Weights of a small GPT-style language model, trained from scratch on English Wikipedia: value embeddings.
Each number is 500 + 25 x the weight over its row's rms, rounded and kept within 0 to 999. Layers, rows and columns count from 0. Numbers have three digits each. The size before them is the row's rms in percent of the matrix's.

# down: layer 6 MLP down (transposed), 1536x768, rms 0.0173, rows 237-246, columns 192-287
# gate: layer 6 MLP gate, 1536x768, rms 0.022, rows 238-246, columns 192-287
# up: layer 6 MLP up, 1536x768, rms 0.0211, rows 238-246, columns 192-287
down237 097:506487492496487487494519526460504533460528511454495512548492487504480519448512479512478514490508481492500473489492479531507508536513506501493515523461477512474481516503502492512473517476479482529496454510507477467541520524470502442540515470445462474441494504512522515509481515511457499485
gate238 101:523517560522530471492532511480497492469519499530482467505501485528534459516534477507508473523475489519445523538512475484506518490505511486509539477480460496479525491474484492518464465530475491518490495503505580545540483492485488429530499468478477504471515512468510515461481493475482526515
up238 097:508511513446461501492494538454467538490483528547526507486473465493462501521503498511495469513500500511517490490526477505519491488533537494554565460502506532522497524509468492500488497528526493495445460490466484487538534509481437532475508527504447478518498494514496514492526488493504487455
down238 100:538479524512466482514495513525513502487485534452442522527490494480504513477531485521514509527448550512521514478503519450491484526503522518505489476490490493506488487489497483470546498512548503505529470521461501503484490515498485478502532508513532436518476487537506463463475477513529470490
gate239 098:496534483486500508508554521551475470476503508464495534498536533512477481481483528491517495492503548536522452554533483471529531521538504438503469501502506532518513505475522519511448534551498486493497504516471534445536543525464539547489476517514510497496476445477513485502516529472530470491
up239 097:489503475498490476492502497504469508494523455507462533468517484511496496547474549472464493513470478485493427491507526485492468482517550517508496509490513498518478474522492536527491458528508495511509483527502503499485505414524530496517487508478471527489537515492511493515478468478486482525
down239 097:509480448520475493498492481520517458468531534478554518503495521573505506511517563441564524521522495518517495509574536459496493457469474526488517454538482496523521450481483518489492523483554503511472515531494483484518490502465469488500484480520522501485453454524495455481499504483495504503
gate240 101:512476476539451503548538540491479501528495491477451513545522534532562521468501486498500489495484496475488489497532519519513476488508500477506466519512488498502476514480487540503477513527490466537488475506513563515502492484448490504495482451441508517517483498526520531475514541498492463457
up240 100:504466418499501513491468498465513458475481535511450492518457496481514516547521454485485488477527487494468458506486480497506517501470504457514522501494511499502486538511452511515485491511471492506519491472470509500479484487505464466484499484473549500485467522501518480490467540532478494534
down240 101:469535487509560542491516544529470521494483516486505521470488510499541513492493474504514526505503473528533505478484527470524489465521495508472423500508551475530508497509541469495495515527499512504498500505513501490508482507546519490541551467526482500507487468504529471495505483501502488552
gate241 102:492509558503512498515470470518527451546504528534463518529493482524518470514515475495544499474455540478500525477481488539523473503508506532552523530516500505486473468506519525524503468488486489497490491508562514494467492482514488491535511528505516495505513496530514501531487527439509497481
up241 102:510509479490487525533490458464470518506525507542476523501533462491503490517492447416542501490457494555434494483522520495491496473500514524530503508488503509510520495504500586498534467495501514492509510493535507550498463486535492513486499466467513490489513506520472520549482499517507522498
down241 102:463530485513535469538514503481518535508526505477485547509504472489492475535538454482498495476501474530462470512475500519486512486450535534540521500484489503515466508499495561533491540473468469494503484492514500495504533480482557487497470527500504499490532486506485510474511522524529493540
gate242 094:525513505524528492516494483461487480480494496502540518519487465506530489507503479476510530525513518496459505451495472508502497430544456549487501512497485476486462481499503524494511516461503481498492470476478482520508467488543491549510518516460497501496473508472558529474520459483525490483
up242 096:528487496508483496513474504470461465527519529527500514480446486475515452511449471445520495496526516520500473456547511474516509474514486512492525503515501441498527487529502507515489496511433496481489504502540518542511532509498483479471510493536510490519503510478451482489528473486461524492
down242 096:493504517502533489490479488505499492480525492484499487548492514505513477495512488550510510516494554480486517459508538514525526494494539508498508525538543543475486480525472539440557518481516497501509555503532491488474515484506508519480482539510493539512452554538556490528547519487497484504
gate243 100:490527462515514476506495516516485466501502529504516526540506491520479514489502525516505540489520465465477511510481467491525529494461535512573497498487552505517535501509509503488515504536505496497472470469516498487513474464508483482490475468488490505505554537507493528488470513514535477492
up243 103:476507526518541490516517570497526482509510505522507511517470489510491524553473476484491495497509532525530516526465462454543514518538491549500484490495518496485492527460533510491525486472561491519467472497445480491518490524463546531560514514477471457503491481491465448489551498548538513497
down243 100:458483490471490465478462540518506440522470495512496513527494468520538492488521501486475508499536524494535480494503489468508505523541517431498540527472532528501507465491466544464495483486545502473490476481457499484509507484545515520500505526539467505555509502504495521504501521504528490503
gate244 100:483482479495463495501587497513498494471463485465501475497519508524491474500492534526482509493460500458506547477526528482509509496505482506475525484471491504514433496483466500489528507486502536515477485490466501477473467501510504488564455538485476507493445470469523530439498465448493503534
up244 103:495486478485513486528522498485494512479510517496508491472516476524502504478545522475477522475497502575493444502498481465505457473484497487442479477500480517473487505479487520482479485518551512439515496476502538492476493490499516491496490486513502494507527505505481506508527472523483509521
down244 103:466545478542491490503524523531508486500520503484444542474508481475476493467480481539488494482490472499512515498499559488500504509464475488525498485526479491467484504523489419496512462485532526507453463501513505493495548482512507500540529485474504495504515465479498528533536482506512489530
gate245 107:496499491512500458465532489578500471577519516485507533501491540533468524465499496509515493495480506450515498503484470492492491466535512498475474516501512492511480477473539530484483527517498556465495452527478487519478497547554500526534520512505496482484486509516508498537477475496489481519
up245 108:481572493495489501508522488473474542487541506510538474487490518474482486488513518510439522515502535483516476489488525476469487502496489458498539477502492513521516493503490527502534498507483470500532500536538485522497494491494487484488505488499494484483568528515494489498518512522505510512
down245 105:447525511473570469504490511485481507533500454477521499455460469478531488502496501453502501479541474467460539522523485499528522513533518544527495490480527478529496526527465479469449506475493502493485502513533492505476472533477483465494507507539492503486511519459501506507524472496520506508
gate246 097:507462530522478505505453498508477493491469487503548515513563511510487473505527532488507457508486503513531485536490504514480512500588508544467512466504462482478498485473493473511512507494500492503492492510477492486480509470493450488480493550513508510486492506486543521512487513508465502466
up246 096:524512562477492522508497498508480474508479495470490524506499529485495502520498502491453483491510509492488449524486537458501520542484502525506476497468514483466486508494491459492467530486492477481527502505507494485484494486526525516507468462510507511501512470509471505503506506464492519528
down246 095:501504486453474491474515496532474502498515479493516490466491530462489504491488532489508456539506544517452478511502484508499536521475521510507450503469479477490499475507457503488507480488531508491493433499453511472508519510482537506498521487513511441521506468482500540506509478526529492490